config.yaml
tie_word_embeddings: true
init_std_o: 0.0251
init_std_up: 0.0251
warmup_steps: 200
decay_shape: "cos"
Each number is 128 + 32 x the weight over its row's rms, rounded and kept within 0 to 255. Layers, rows and columns count from 0. The size above them is the row's rms in percent of the matrix's.

# layer 5 MLP down (transposed), 1536x192, rms 0.156, rows 608-676, columns 48-95
size [122 102 109  98 111  91 109  93  97  97  74  87  92 105  85  93  66  86  87 104  89 115 112 100 125 119 122  86  32  92 105 107 106  96 102 105 100  71 117  62  81 116 109 106  54 104  91  64 113 102 105 101  90 101  91 101  99 113  97 104  96 120 112 118 108  90 104  94 110]
[[129 104 125 108 109  68 157 188 155 143 133 149 137 172 111 143 121 248 138 186 133 185 132 147 109 171 134 138 180  74 130 132 107 125 140 118 150  93 104  72 109 150 105  53 153 143 119  88]
 [135 149 113 155 167 176 226 153 105  93 129 104 142 121 103 129 114 193 135  94 150 171 155 145 117 142 107 104 116 190 105 121 128 120 133 162 181 115 103 153 100  94 146 149 107 136 109  86]
 [154 145 136 178 109 142 106 141 126 124  77 167 192 157 102 100 147 205 186 120 143 140 150 171 105 107 135 187 107 144 164 150  92 160 119 173 159 110 134  67 116 110  93 143 177  96  93  83]
 [119 112 152  98  81 128 110 126 180 100 144 143 104 161  92  83 113 137 142 168 114 144 123 146 144 155 124 144 108  93 142 120 135 153 108 146 118 131  98  90 138  41  97 103 184 124 131 141]
 [128 102 139  79 145 185 163 140 116 128 136  76 183 192  95 131 115  87 130 193  83 188 136 107 102 135 121  91 177 122 158  87  94 131 105 126 148 120 105  79 150  82 143  91 110 111  88 137]
 [162 166 105  98 176 184 125 105 160 108 152 155  99 118 112 156 147 207 158 179 112  88 103 163 102 131  96 167 137  86 182 175  52  96  93 109  76 160 116  77 148 132 113  98  80  80  72 101]
 [136 105 105 123  53 113 105 154 191 129 173 169 135 164 118  97 195 171 148 105 116  89  61 167 128 164 150  98 126 152 148 184 129 159 134 134 134 151 141  93  86 134 134 133  91 164 153 137]
 [130 152 128  43 148 128 170  67 170  98 116  91 116  94  64  89  79 159 138 105 150 152  51 110 152 152  83 199 154 173 130 141  61  85 123 150  62  89 107 138 128 169 145 144  98 150 154  92]
 [113 117 116 142 102  79  95 166 129 140 118 104 164 146  91 158 150 176 151 171 168 104 118 112 139 110 147  94 144  61 132 161 129 132 158 186 118 102 116  96 158 112 127 109 156 131 116  88]
 [147  96  99 135 141 131 114  97 191 159 133 195 106 113 114 164 161 160 113  77 143 172 106 147 113  53 167  71 135 147  77 145 152 171 166 132 108 144 107  94 104 127  82 132 131 188 149 120]
 [139  97 188 105 100 150 115 125 153 108 169 140 127 111 149 162  85 132 187 117  92 138 136  96 124 121 170 117 140 129  70  85 115 135 165 104 125 134 125 167  68  88  85 108 130 121  87 128]
 [107 114 132  73 154 113  80 122  76 179 120 160 121 139  68 134  54  96 103 131 101 114 167 120 105 192 145 156 151 132 131 130 159 136 119 122 123 127 101 152  97 135 171 130  95 119 129 117]
 [ 24 171 137  96  48  92 134 122 114 146 120 121 148 116 128 110 194 176  95  82 114 180 116 131  68 120 122 122 112 116 104 153 137 124 131 139  46 130 119 119 169 117  85 114  83 135 200  89]
 [129 107 153 175 116  84  93 109 127 126 128  64 148 175 131 139 158 110 144 180 100 101 152  93  62 141 136 125 126 194 147 103 149  95 137  93 157  35 131 136 148 133  90 106 103 156 156 143]
 [ 64 160  95  45 103 154 206 120 137 128 180 173 166 131 120 121 158 148 117  74 155 109  91  73 175 161 129  95 124 135 122 167 146 125 102 121  99 168 136 103 144 160  34 131 118 153 132 176]
 [ 88 139 171 152 162 113 168 123 182 143 126 100 136 108 124 190 156 131  99 125 177 147 119 123  71 143 155 214 101 166  96 114 133 135 164 126 135  80  88 155 104 146 143 116 135 148 124 109]
 [ 89 137  76 100 100 157 121 172 135 118 146 116 117 117 168 143 175 180 131 125 107 142 180 152 145 105 125 114 208 117 155  72  94 115  80 107 143 136 122 146 113 156 101  58 128 143 166 136]
 [ 92 121  80 149 127 140 141 149 101 189 135 173 100 220 128  96 117 119  81 120 106 155 118 124 115 127 154 129  82  94 148 135 155  96 173 154 187 189 119 140 117 103 148 134 193 149 161 143]
 [163  82 172 170  98 121 151 149 113 118 131 135 134 109 110 169 136  59 174 130 161 139 146 118  82 115 158 173 125 167 158 100 126  77 112  99 145 175 161 137 173 149 154  52 147 132 141  80]
 [133 125 125 125 100  51 144 192 112 144 137 128 122  83 119 155 123 116 144 103 137 180 144 115 178 128 174 139 131 159 105 147 135 181 108 189  77 144 118  76 106  94 113 105 138  91 133 163]
 [ 68  93 115 138 160 137 151 102 113 133 129 135  94  99 180 172 164  97  51 168  57 167  69  98 119 128  84 138 179 113 153 113 151  82 138 151 187 133  80 165 178 136 170 131 141 109  58 129]
 [ 30 127 124 155 105 148  86 118 113 169 165 130 191 194 156 135 120 160 119  96 169 100  94 153 173 152 112 120 133  83  98 122 154  49 133 166 147 115 132 140 120 125 104 100 116 169 108 181]
 [119 170 159 133 151 105 179 117 132 126 134 186 141  87  96 192 124  63 103 129 136 134 153 114 104 117 143 104 156 170  99 171  85 120 131 157 111 142 193 196 150 146 130 100 185  66 148 168]
 [122  98  75 142  67  72 114 154 165 121 178 136 132 112  78 123 137 131 206 127 148 105  73 125 199  88 178 113 109 161 117  83 113 185 106 148 109  91 157 160 134 187 152 105 143  86 168 189]
 [ 74 139 110  78 103  94 149 110 118 152 135 101 107 149 139 155  83 144 122 174 118 100 124  79 156 130 125 161  74 168 139 122 196 105 160 136 175  93 101 135 156  79 135 124 114 114 165  86]
 [185 113 151 116 126 120 143 155 134 158 139 138 136 183  92  73 124  50  57 172 116 143 205  95 133 129 161 129 139  66  63 156 121  51 138 136 143 110 108 144 146 125 107  71 122 130 139  93]
 [ 84 136 107 122 134 153 150 124 157 130 167 166 150 153 151 121 138 144 112 166 110 134 111 166 114 118 160  76  49 123 124 133 136 127 133 117 115 165 136 147  95  80  79 192 123 138 143 144]
 [114 149 135 155 135  95  91 114 176 107 123 146 153 158  64 124 129 171  87 137 171 112 142 196 165 143 143 144 134 149  71 140 153 164 135 173 127  81  84 204  71 109 172 167 130 105 108 151]
 [101  91 110 109 168 171 196 171 207 157 117 108 148  53 153 130  48 132 170 107 157 160  99 141 146 141 147 118 196 162 141  98  94 153 127  92 118 174  89  91  90 107  97 146  85 172 112 155]
 [ 50 138 155 162 132 141 152 101  94  32 144 180 184 164 139  88 135 122 141 157 111 179 145 174 132 183 176 119 131 115 107 169 118 130 127 115 140 129 127 145 122  75  87 182  83 103  75 151]
 [167  94 150 183 112 119  65 125 168 187 149 147 143 115 165 195 140 142 185 103  87  91 168 156 173 137 167 123 109 138 140 185 150 150 130 120 186  86 111 115 148 113 108  84  61 142  83  93]
 [210 127 130 104 136  94 152 147 136 140 139 145 109 145 157  78  83  65 113 137 140 149 136 157 153 127  82 128  88 146 106 209 143 175 119 119 177 131  82 152 129 139  61  89 144 145 166 120]
 [115 187  78 110 116 141 134 116  81 142  93 158 117 161  87  84 132 144 127 133 166 187 107 126 109 160 137 111  74 158 155 134  76 138 153 136 120 124  65 125 127 128 124 157 147 111 119  94]
 [ 75 152  71 134 131 130 152  90 125 150 137 112 103  82 113 152 117 196 136 171 147 170 162  95 129 143 101 123 108 101 123 106 124 127  86 204 103 142  94 145 101 202 115 122 172 130  58  75]
 [165 131 161 116  93 129  57  97 101 179  56 158 147 208  88 117 119 146  50 119 114 139 140 183 146 151 135  79 145 106 154 139 103 153 138 118 108 145 169 109 149 132 147 146 143 136 166  89]
 [119 177 120 109 135  29 170 108  87 144 153 119 146 124 143 105 104 170 145 159 187  89 169 143 107 129 170  45 101 200 121  83 114 113 160 166  80 116 157 180 105 159 119 128 108 126  81 152]
 [103 104 101 108 160 121 166 137 133  89  95  87 177 127 155  89 120  95 166  98 123 126 128 117 123 104 199 123  93 110  86 149 136 110 167 105 111 206 205 147 153 105  51 156  85 127  93  83]
 [ 68  97 146 117 154 176 116 115 126 170 174 108 151 122 114 120 123 214 146 185 104 111  86 157 184 138 120 121 137 134 112 110 125 129 111 124  56 140 111 153 111 176 143 126  72 147 101 106]
 [127 127 103 155 127  57 165 121  94 165 164 194 146 104 148 130 143 127 162 133 154 149 140 123 123  52 149 110 140 123 127  94 107 154  71 151 120 167 143 143 146 185 156  97 150 126 163 216]
 [153 137  69 120 139 196 115 163 142 144  50 125  97  71 124 122  71 144 168 139 175 125 206 157  54 178 181 140 143 147 114 144 120 166  27 191 113 156 149 132 159 127 131 166  63 142  77 174]
 [ 98 192 114 124 134 135 160 146 132  89 128 164  77  81  78 170 156  71  65  73  94 108 166 148  96 153 139  60 185 109 109 101  56 126 186 188 103 145 124 103  98 146  73 118 148 102 176 134]
 [170 122 123 125 110  50 121 131  99 107 142 149 163 203 151 121 119 108 115 117  67 149 127 108 110  87 115 111  71 142 114  93 123 122 181 173 150 105 113 137 108 131 115 128 171 151 159 136]
 [ 99  86 159 140 127 219 121 101 130 170  68 109 115 138 149 137 137 125 128 104  97  87  84  86 173 190  87 107 132 165 101 116 131 125 103 136 118  82 161  72 117  95  98 111 135 139 147 122]
 [165 132 111 154 172 119  98 140 184 123  68 168 148 165 105  65  72 113 146  98 142 137 143  97 170 120  94 156 117  60 184 149 107 150 196 114 166 122 127 130 128 138 114 148 182 168 133 123]
 [150 135 135 120 114 157 181 149  84 152 112 111  84 121 134 125 200 105 145 154 177 131 165 161 145 142  77 140 157 138 159  50 117 125 101 147 175 119 105 105 115 150 130 127 120  94 139 136]
 [120 124 114  97  76  94 117 162 125  93 172 135 116 108  94 210 111 106 134 133 143 152 106 159 108 107 149 197 140 121 157 145 107 181 161 138 142 139 170 101 121 179 181 107 107 167 117 109]
 [ 95 137 101 120 126 154 113 100 159  81 137 137 111 143 103 126 153 167 131 118 175 126 136 107 182  96 141  98 146 167 160 199 105 135 136  92 121 152  78  84 168  80 195 158 149 105 117 117]
 [177 181  78 103 106 148 116 133  96 102  90 109 175 127 134 112 148 116 141 115 136 200  90 123 186 132 138 176 124 145 136  93 100  79 150  87 170 117 156 139 121  91  97 138 151 111 118 101]
 [126 121 113 132 114  79 111  74 150  85 173  93  93 159 141 120 172 146 134 129 196 122 131 185  91 143  88 118 199 137 163 145 144 129 164 140 111 167 190  89 130 128 110 105 103 142  82 155]
 [109 118 114  48 165 131 111 100 145 165 118 141 191  83 108 128 182 111 125 122 137 190 117 104  95  95 109 172 134 139  84 144 125 197 168 105 134  74 133 141 167 118 147 115 169 116 199  90]
 [ 94  86 100 148 118 116 111 116 172 152 114 154 160 164 170 154 115 119 151 113 145  92 125  75 107 112 174 137 131  79 106 132 153 117 175 131 161  55 155 133 110 154 118 205  80 103 128 140]
 [ 86 143 176 163 147 150 157 103 133 133 125 132 123 157 114  98 164 128 130 120 124 149 113 179 118 157 110 161 130 130 144 128  63 101 146 116 142 156 120 106  82 166 119 139 106 160 183 107]
 [164 124 112 166  76 122 126 137  96  69 116 156 151 133 126  88  68 154 104 112  69 142 165 119 106 106 150 117 113 145 173 170 169 156  97 124 132 104 129 123 136  91 124  92  94 103 117 154]
 [154  94 157 207 107 118 137 177 177  78  99 161 136 171 165 139  58 117 125 124 123 118 153  75 137 122 113  87 126 112 116 149 153 164  94 142 132 116 101  92 159 138 159 132 127 163 151 169]
 [104 118 101  64 194 117 125 157 169  32 107 130 145 109 109  67 178 117 174 105 137 108 116 128 178 152 104 130 149 131 147  99 119 123 117 120 185 123  99  93  93 141 128 120 162 122  79  80]
 [ 64  85 163 138 157 130 123  92 134 100 123 124 117 146 139 138 124 147 124 130 145 156 121 121  97 158 114 131 112 172 120 102 100 143  95 103 105 157 151 109 177 100 106 164  75 130 128 127]
 [120 126 116 145 139 141 143  97 177 159 176 142 164 146 102  59 129 152 140 131 127 169 135 100  45 155 122  89  94 140 107  64  82 121 110 123 125 143 117 156 135 118 120 161 126  67  79  77]
 [107 137 196  80 104 123 103 152  74 151 133 107 181 153 114 128 152  96 109 146 126 118 115 150 168 142  30  87 156  83 182  40  93 108 220 130 104 139 121 119 126  97 160 103 109 100 154 135]
 [149 139 123 154  90 108 113 153 165 122 164 177 109  82 188 141 163 146 154 167  94  97 157 145 138 205 134 106 115 105  95 126 131  93 100 153 138 178 102 168  63 131 121 143 118 165 124 136]
 [122 126  73 145 118  78 152  93 108 195 141 111 111 143 180 127  88 135 119 123 145  62 159 157 111  93 111  76  65 149 137 181 169 117 182 101 155 113 108 102 125 152 145 181 115 170 114 155]
 [ 91 177 174 115 162  42 127 120  89 168 108  84 114 146  83 192 103 195 180 140 108 154 132 103  66 136 169  91  97 124 131 183 140 135 183 125 162  88 130 121 134 213  79 143 128 100 139 139]
 [ 90 120 133 168 134 100 128 167 153  94 145 154 206 119 103  96 109 119  73 144  75 159 142 134 119 149 101 194 154 118 133 130 183 138 141 171 122  75 153 123 147 124  81  94  95 172 105 132]
 [105 111 170 107 201 115 158 148 136  95 158 112 100 178 115 161  72 133 138 122 140 154 157 105 107  88 130 133 149  98 183 113 157  94 162 126 135  87 121 136 154  87 121 142 159 133 117 141]
 [ 73 106 137 133 147 117 151 134 132 190 192 144 145 141 151 128 137 203  83 147  80 137 132 103 105 141  96  63 128 168  81  69 115 175 133 189 116 166  90 123  94 100 138 141 100 182 107 141]
 [141 124 129  96 162 122 133  76 129 122 151 160 164 183 123 147 156 128 136 163 107 182 127  55 139 146 109 112 143 113 143 144 132 143  78 158 155 127 149 127 190 108 139 170 132  87 188 116]
 [187 148 143  78 110 159 146 111 106  78 171 132 111 144  99  79 126 188  94 117 116 124 235 151 114 114 134 162 137 120 123 122  83 105 165  97 123 183 127 152 167 144 122 147 116  77 151 168]
 [ 81  90 122 127 125  96 154 118 178 130 158 101 126  92 190 100  96 121 105  72 137  88 179 110 133 113 137  73  85 156 196 142 152  96  97 111 103 169 111 179 163 176  93 126  75 118 172 122]
 [103  87  90 138 139 117 102 163 113 118 129 154 118 110 157  89 140 164 131 132 162  76 126 136 100  94 141 136 107  92  93 121  48 154 122 137  43 158 111 104 143 113 101 126  52 120 185 156]
 [114 157 120 129 132 137 130 110 115 124 140 135 153 127  87 144 108 140 126 114 106 194 127 156 122 132  81 115  72 155 119 125 167 125 132 194 128 184 133 161 121  77  85 117 165 155  99  83]]
# layer 5 MLP up, 1536x192, rms 0.147, rows 609-677, columns 48-95
size [116 109 100 111  99 107  91 103  94  73  88  87  95  78  94  68  93  94  96  99 110 107  95 110 115  98  82  34  92 107 111  99  89  99 112 100  73 112  61  83 121  97 105  58 120  93  61 111 100 104  96  84 105  91 103 100 116 100 105 104 125 112 129 107  92 100  94 104 105]
[[136 132 102 150 161 160 140 114 114 151 187  91 124 130 122 136 106 120 132  74 134 153 108 125 116 131 137 179 156 142 121 151 138 147  94 138  69 109 119 163 164 157 138 147 114 123 174 144]
 [101 117  96 104  44 104 114  15 119 168 222 133 220 111 139 164 107 102 102 136 160 127  41 130 160  97 139 101  46 114 103 104  83 142 128 146 145  78 110  79 171 146 136 145 110  87 155 145]
 [126 104 148 183 148  70 204 114 148  70 141 112 136  54  95  76 111 155 124 175 119 138 133 130  93  94 111 145 145  81  91 146 132 141 100 148 146 182 119 127 156 161 130 191 152 112 185 151]
 [119 112 188 158 132  87 163 140 150 118 185 149  86 111  74 158 127  51  84 118  78 184 160 131 117 158 200  59 174 119 122  67 125 138  96 116  85  93 160  96 173 119 110 164 109 131 136 104]
 [182  58  87 165 100 108 132  77 129 134 127 124 121  94 191 144  99 133 144 133 104  86 156  81 167 111 103  88 197 118 140 149 138 131 148 131 105  98 122 144 152 159  76 105 139 111 131  97]
 [109 122 162 176 111 132 127 154 111 130 152  56  83  51  97 146  88 162 169 103  74 194 175 117 104 109 129 158  96 125  53 160 123 158 105 142 189 116  74 105 144 120  77 129 175 134 162 107]
 [102  86 104 112 182 118 111 163 157 155 156 129 144 144 113 138 140 148 144 135 127 112  63 158 112 146 166 161  97 134 191  86 112  98 130 142 170 139 129 132  72 121 130 139  98 111 120 154]
 [ 93 109 163 150  82 148 134 193 108  92 144 193 149 113 126 164 116 149 192 122 144 153 142 115 184 118 167 169  70 135 154 141 138 142  48  84 108 115 120 145  86 111 205 120 112 145 140 192]
 [126 117 153  35 129 145  95 124  69 128 146 169 133 121 170  79 143 129 115  99 145 181 125  96  75  77 136 106  67 112 144 190 128 102 131 167 193 118  65  80 158 183 155 123 150 110 113 202]
 [126 143 113 147  99 136  90 127 104 146 122 106 123 136 113 150 223 171 148 135 124 143 124 179 121  84 130 110 128 135 130 200 122 110 128 150 138 204 166  67  66  90 175 128 134 122 141 147]
 [152 105 127 138  51  87 105 140 105 147 126 105  92 159 150 140  92  92 118  88  93 152 132 123 109 171 148 120 158  89  74 159  87 145 130 122  99 154 120 165 137 128 118 121 108 159 160 132]
 [119  86 121 134 186 131 147 103 111 134 137 180  84 152 126 183  94 114  89 120  70 134 138 120 136 127 190 157 139 110 118 164 103 178 169 126 146 147 147 145 184 129 131 186  97 161 146 142]
 [120 126 170 165 111 149 156 141 118 141 133 138  96 116 124  97 128 135 117 110  97 139 113 144 170 118 166 167 164  74 114 116 153 150 132 125 144  81 125  86 104 158 132 154 124 170 176 179]
 [142 131 149 147 184 108 187 150 128  75 141 174 142 162 155 110 135 178  99  80 164 111 192 116 158 137 110  94 156 151  93 102 147 112 152 128 163  88  62 177 172 137 161 154 186 102  68  59]
 [149 171 143  59 144 121  85 144 102  85 101  81 151 144 148 139 142  83 105 124 104 128 117 150 111 147 163  94  45 149 140 110 170  96 134 155 105 126 110  97 119 119 111  82 152 153 126 148]
 [ 95 148 124 114 117 141  84 108 118 140 108 146 148 160  74 197 153 133 132 147 148 109  62 167 138 130  79  90 157  92 153 155 149  79 106 148 145 132 151 142 125  89 156  96 196 181 126 177]
 [ 57 142 175  97  84 121 124 136 124 100 117 127 118 126 108  77 111 131 109 126 121  62 156 146 132 142 131 113 124 114 103 209 167 114 129  50 124 109 113 168 101 154 189  86 135 106  93 180]
 [139 134  97 158 103 129 114 148 162  50  89 110 126  77 150 137 166 158 146 127 141 167  89 117  75 149 136 135 191  89 138 103  90 134 118 165 160 169 165 131 139 153 135 112 128 171 123 146]
 [122  48 131 139  93 179 110 129 129 113 132  90 173 105 166 116 120 113 152 192 134 144 154  84 165 131 145 120  98 126 139 113 127  96 100  58  85 106 187 185 125  81 114 125 149 131 136 131]
 [113  97  97 140  94 148  91 134 128 109 179  82 169 120 164 171 118  91 103 167 128 119  57 195 126 128 131  98 182 146 128 122 143 153 150 139 174  99 133 150 128  93 106 100  77 139 133 122]
 [128 156  93 106 143  88 226 139 129 130 118 106 177 132 129 138 127 127  64 154  74 178 153  70 107  58 145 120 114 108  91 103 158  92  99 147 190 145  94 174 131 147 105 113 161 121 106 134]
 [126 160 133 113 131 125 128 164 135 138 144 138 136  20 129 142  70 139  80 150 112 143 139  84 106  80 131 107 148 120  57 138 143  99 120 197  97  92  88  66 145 165 171 112 140  83 135 141]
 [129 117 180 175  73 124 113  91 119  64 114 102 115 132 127 126 177 157 150 172 108 146 139 135 169 128 106 187 118  54 143 133 183 102 123 115 115 111 116 101 161 108  78 138 147  87 129 100]
 [130  56 116 159 129 142 170 189 127 118 131 167  92 105 154 171  72 148 129 155 133 149 152 148 112 114 128 163 144  72  94  94 158 174 129 114 194 155 156 113 125 129 112  87  93 179 114 150]
 [122  52  86 128 107  84 101 157 144  89 120 120 128 119 147 143 162 141 125  83 127 168  70 102 156 147 125 135 131 131 121 102 207  89 153 154 112 121  60 121  96 115 119  88  89  99 130 147]
 [146  90 128 130 148  99 149 166 129  85 145 118 150 109  88 191  84 141 117 141 122  51 154 112 119 146 123 104  69  91  81 175 185  69 182 101  78 162  72 120 116 167 114 207 164 134 144 103]
 [ 35 138 132  93  96 138 159 122  44 126 153 124  88 132 225 110 110 172 124 121 120 100 100  98  75  93 138 121 154 170  96 188 130 103 102 123 147 137 151 140  99 146 162 159 138 149 134 143]
 [111 154 163  71 146 112 145 205  94 125  73 126 129 158 125 167  94 158 135 172 201 163  80  89 171  68  99 140 141 161 149 157 185 127 145 104 174 130 138 120 161  95 160 168 131 155 138 103]
 [154  93  94 111 147 175 147 104 156 106 111 125  68 133 111 122 184  72  66 126  99 157 115 135  82 103 117 136  58 150 186 209 182 128 141 150 134 154 131 106 146 190 199 122 115 177 111 146]
 [188 120 145 137 118 111  97 121 134 123 128 111 128  82  91 172 132 128  96 113 124 108 163 143 145 139  93 169 114 105  94 102 175 114 150 115 138 174 132  76 110 131 191 106 104 169 112 105]
 [ 95 107 111 123  91  74 105 179 123  62 165 142  99 161 137 121 140 105 178  87 122 199 159  64  99 132 132 158 124 120 147  70 114 156 140 186 152 119  68 119  92 135 141  93  86 108  94 129]
 [122  85 141 133  67 104  96 116  88 126 158 121 100 147 129 121 151 103 137 146 160 134 108  81 191 136 162 119 121 144 142 137  89  50 159 108 136 145  70 115 124 138 200 131 134  94 142  91]
 [112 127  81 137  87 166 164 173 186 178 123 103 145 126 135  40 161 138 147 130 164  60 114 103 159 187 126 110 124 138  77 151 116 102 188 138 175 145 148 123  77  97 117 194 176 190 141  94]
 [135  94  92  97 164  81 156 114  98 175 132 130  97 129 131 112 107  89  83 163 165 124 163 129 111 164 159 163 212 162 121 103  74  66 106 127 107 131 158  87 146 176 123 134 115 123 125  98]
 [101 143 160  99 134 119 118 101 158 106  83  96 180 201 106 103 108  80 112 119 176 120 130 110 173 141 129 150 123 103 114  97 173  66 138 162  85  90 113 176 117 193 141  50 141 153 130 154]
 [104  91 121 150 133 195 138 110 150 155 104  81 129 151 145 179 160 174 125 104  84 145 114  99 137 123  56 134  85  87 102 115 133  80  73 131 170 134 167 138 138 114 126 135 137 105 125 170]
 [118 165 197 130 114  87 161 117 188  86  90 125 111 160 135 133 138 148  66 135 146  95 106 171 129 135 146 146 122  95 123 126  74 136 147 128 119 141 190 142 153 124 128  84 128 137 118 173]
 [ 86 158 173 116  86 124 156  94 153 139 180 128 146 103 141 189 161 117 121 157  69  84 152 130  77 101 106 129 158 171 153  92  76 140 106 208 140  94 118 163 164 134 158 126 141 149  74 172]
 [135 127  52  56 160 111 125 225  91 100  87 117 136 110 140 146 140 148 146  90 177 114 119  80 104 166  96 104 132  93 139 111 180 197 174  97 150 103 149 142 157 112  74 125 152 131 134 137]
 [158 146  97 102 164  96  40 147 121 120  99 151 151 137 134 199 197 105 153 132  95 105 111 122 156 146 130 127 144  95 120 200 110 109 149 131 117 147 169 102  41  99 118 130 139 104 121 171]
 [151 144 204  93 211 140  72 146 113 136  99  97  80  95 149 144 136  89 151 131 122 122 142 105 157  83 199  91 182 196 140 104 159 122 124 133 129 121 128 102  74 137 150 147 161 196  91 107]
 [122 162 141 140  90 113 107 132 137 121 110 139 132  83  92 102 163 126 107  96 112 116 144 158 134  79 114 132 110 156  86 136 123  92  86 119 126 140 162 153 150 139  98 103 138  81  50 153]
 [ 99 127 144 123  94 201 167 121 134 130 107  95  63 132 106 110 167 129 163 102  95 142 148 123  85  54 148 113 117 146 151 159 182 108 160 106 147 108 140 194 103 144 163 150 177 172 109 108]
 [131 196 147 105  85 119 171 180 140  87 115  90 124 144 120 120 153 116 103 143 157  81  85 110 144 111 126 138 106 151 167 134 160 141 150 133 110  68 110 128 111 200 128 139 140 132 140 176]
 [115 126  87 188 107 134 167  82 133  74 148  84  47  86 109 100 147 188 175 174 135 108 142 114 121  91 172 125 122  90 150 144 202  96  86 148 149 174 114 146 140 142 122 116  84 140 164 110]
 [137 136 106 127 106 135 219 165 118 108 164  91  93 166  85 150 136  98  96 146 104 102  61 148 179 171 137  98 160  93 136 175 138 134  95 115 175 114 110 131 114 124  87 107  94 150 155 102]
 [143  83 158 113 163 108 125 149 101 156  70  97  89 141 178 142 152 119 150 160 115 112  40 110 130 116 137 185  95 119 121 151 161  72 150 106 134 111 190 140 117  77  66 128 148 105 107 134]
 [125 119 130 168 163  96 159 105 157 105 143 137 144  94  61 105 115 143 123 101 152 129  88 108 117 117 130 192 105 144 163 203 146 121 134 128 126 108 104 145 129 132 119 160 108  66 161 155]
 [132 106 116 140 110  79  84 120 157 164 101 130 103  72 196 104  74 134 101 129 107 169 134 137 109  73 101 216 147 125 137  69 144  76  92 123 132 137 142 120 103 123 158 113  81 117 135 120]
 [ 85 154 125 106 158 154 134 136 104 133 201  92  86 131 158 117 100 133 150 118 123 145 113 130  43 126  91 134 144 104 148 102 124 101  86 146 145 115 113 161 107 125 147 181 137 112 121 192]
 [149 152 175 104 150 128  99 102 123 134 173 129 110 112 143 112 104  99 111  97 106 112 131 103 125 113 117 127 164  86  94 132 153 187 163 170  65 186 119 159  76 145 113 161 114 114 143 166]
 [127 118 124 153 105  97 114 102 108 126 149 117  67 196 167 139 143  91 103  85 121 169 158 112  90 132 172 148 142 139 123 144  60  98 155  59 214 137 143 171 153 131 186 181 192 140 102 151]
 [ 66 170 101  72 123 130  95 116  83 121 156 128 136 101 211 225 128  73  75 155  97 132 122 111 173  87 119 117 128 141 115 122 236 156  91 104 109 135 118 132 105  99 135 103 137 111  44 121]
 [124 173  76 113  78 132 159 109 186 191 160  61 101 116 121 167 174 126 169  81 143 135 123 148 132  89 122  90 150 137 107  92 120 114 122 185 131 119 122 135 127 150 127 164 213 155 111 157]
 [130 132 151 132 134 143 160 112 133 134 108  92 157 119 129 141 147 121  81  75 109 181 180 125 138 175 216 165  57 103  66 142  94 110 107 124 143 186 121 142 181 149 114 129 135 149 140  76]
 [144 110  76 119 131 189  76 142  85 147 118 115 110 125 125 167 106  68 139 142 134 129 162 155  74 136 138 119 182 108  78 143 163 100 124  97 168 114 161 143 145 157 145 127 122 154  77 120]
 [173 126 134  90 140 138 112 115 148  73 178 110 123 109 214 151 134  85 119 147 133 144 161  84 151 126 136 132 120 128 174 110  80 150  84  81 128  86 109  88 128 117 138 151  89 119 135 170]
 [152 140 154 138 140 150  31 172 164 152 124 163  74  80 175 132 141 132 154 184  66 100 133  79 117 110  60 147  97 125 151 153 163 135 181 144  55 132 101  88  86 173 108 114 132 114 121 161]
 [153  92 121 100 113 133 166 149 194 102  96 116 183  58 138 203 111 158 145  92 129 110  72  56 135 109 170 123 133 128 165 169 146  51  68  94 106 144 115 119  67 148 132 141 140 124 126 103]
 [117 152 186 121 119 117 186 104 112 136 121 110 109  70 154  96 108  55 125  67  74  87 137 156 177 144  87 102 146 115 124 107 185 172 177 100 141 141 181 151 128 133  60 126 166  79 146 159]
 [118 176 145 133 162 139 187 105 168  82 132 148 127  96  78 111 105 133 134  78 119  52 134 176  67 124 147  93 143 140 113 167 120 102 182 142  77 138  83 134 170 155 204 150 170 134 164 142]
 [ 85  89 202 105 166 194 100 105 147 124 126 105 132 144 143 156 199 113 168 165 152 105 142  89  86 144 137  46 100 143 134 176  78 163 133 182 151 114 111 115  86 123  84 141 158 131 119 166]
 [119  72 156 108 108 103  96 130  95 102 108 162  93 127 138 171 159 131 148 140 144 155 114  92 128  89 128  98 102 166  90 107 180 112  96 132  99 155 116 119 101 150 122  99 179 148 112 157]
 [132 145 139 142 145 171  84  73 119  93 114 151 118 175 152 110 161  72 160 176 154 112  88 141  89 147 147 184 158 162 114 110 156 108 130 122 133  83  64 151 149 153 157 166 107 101  80 131]
 [108 154 172 116 138 125 145 188 177 124 129 143  99 129 121 105 158 120  85 136 157 117  59 130 126 115 142 124 161 173 163  88 144 165 118 144 165  75 100 132 152 100  95  74 116 174 112 157]
 [159 124 150  74 128  84 171 139 145 146 198 106  76 131 173  90 135  94  89 178 126 165 134 114 113 145 150  89 186  76 123  96 168 116 187  88 124 191 121  95 118 147  86  62 133 162 105 129]
 [137 155 121 171 149 156 153 155 157 136  87  62 101 128 113 194 166 160 134 106  92  93  96 120 181 159 120 149 123 160 122 131 197  73 110 159 166 150  96 165 117  61  78 146  95 131  94 148]
 [ 72 103 140 135 138 147 155 211 159 139 112  59 176 130 123  75 118 152 141 138 113 142 138  92 104 135 141  83  76 142 128 142 175 166 111 101  88 149 101 144 128 105 134 150 109 117 102 144]
 [130 128 121 128 116 148 129  85 138 132 101  88 145 140  74 161 105  77 154 109 125 114 110 146 106 100  99 175  65 175  99 120 139 152 145 123 110  65 159 159 106 108 109 162 164 148 149 181]]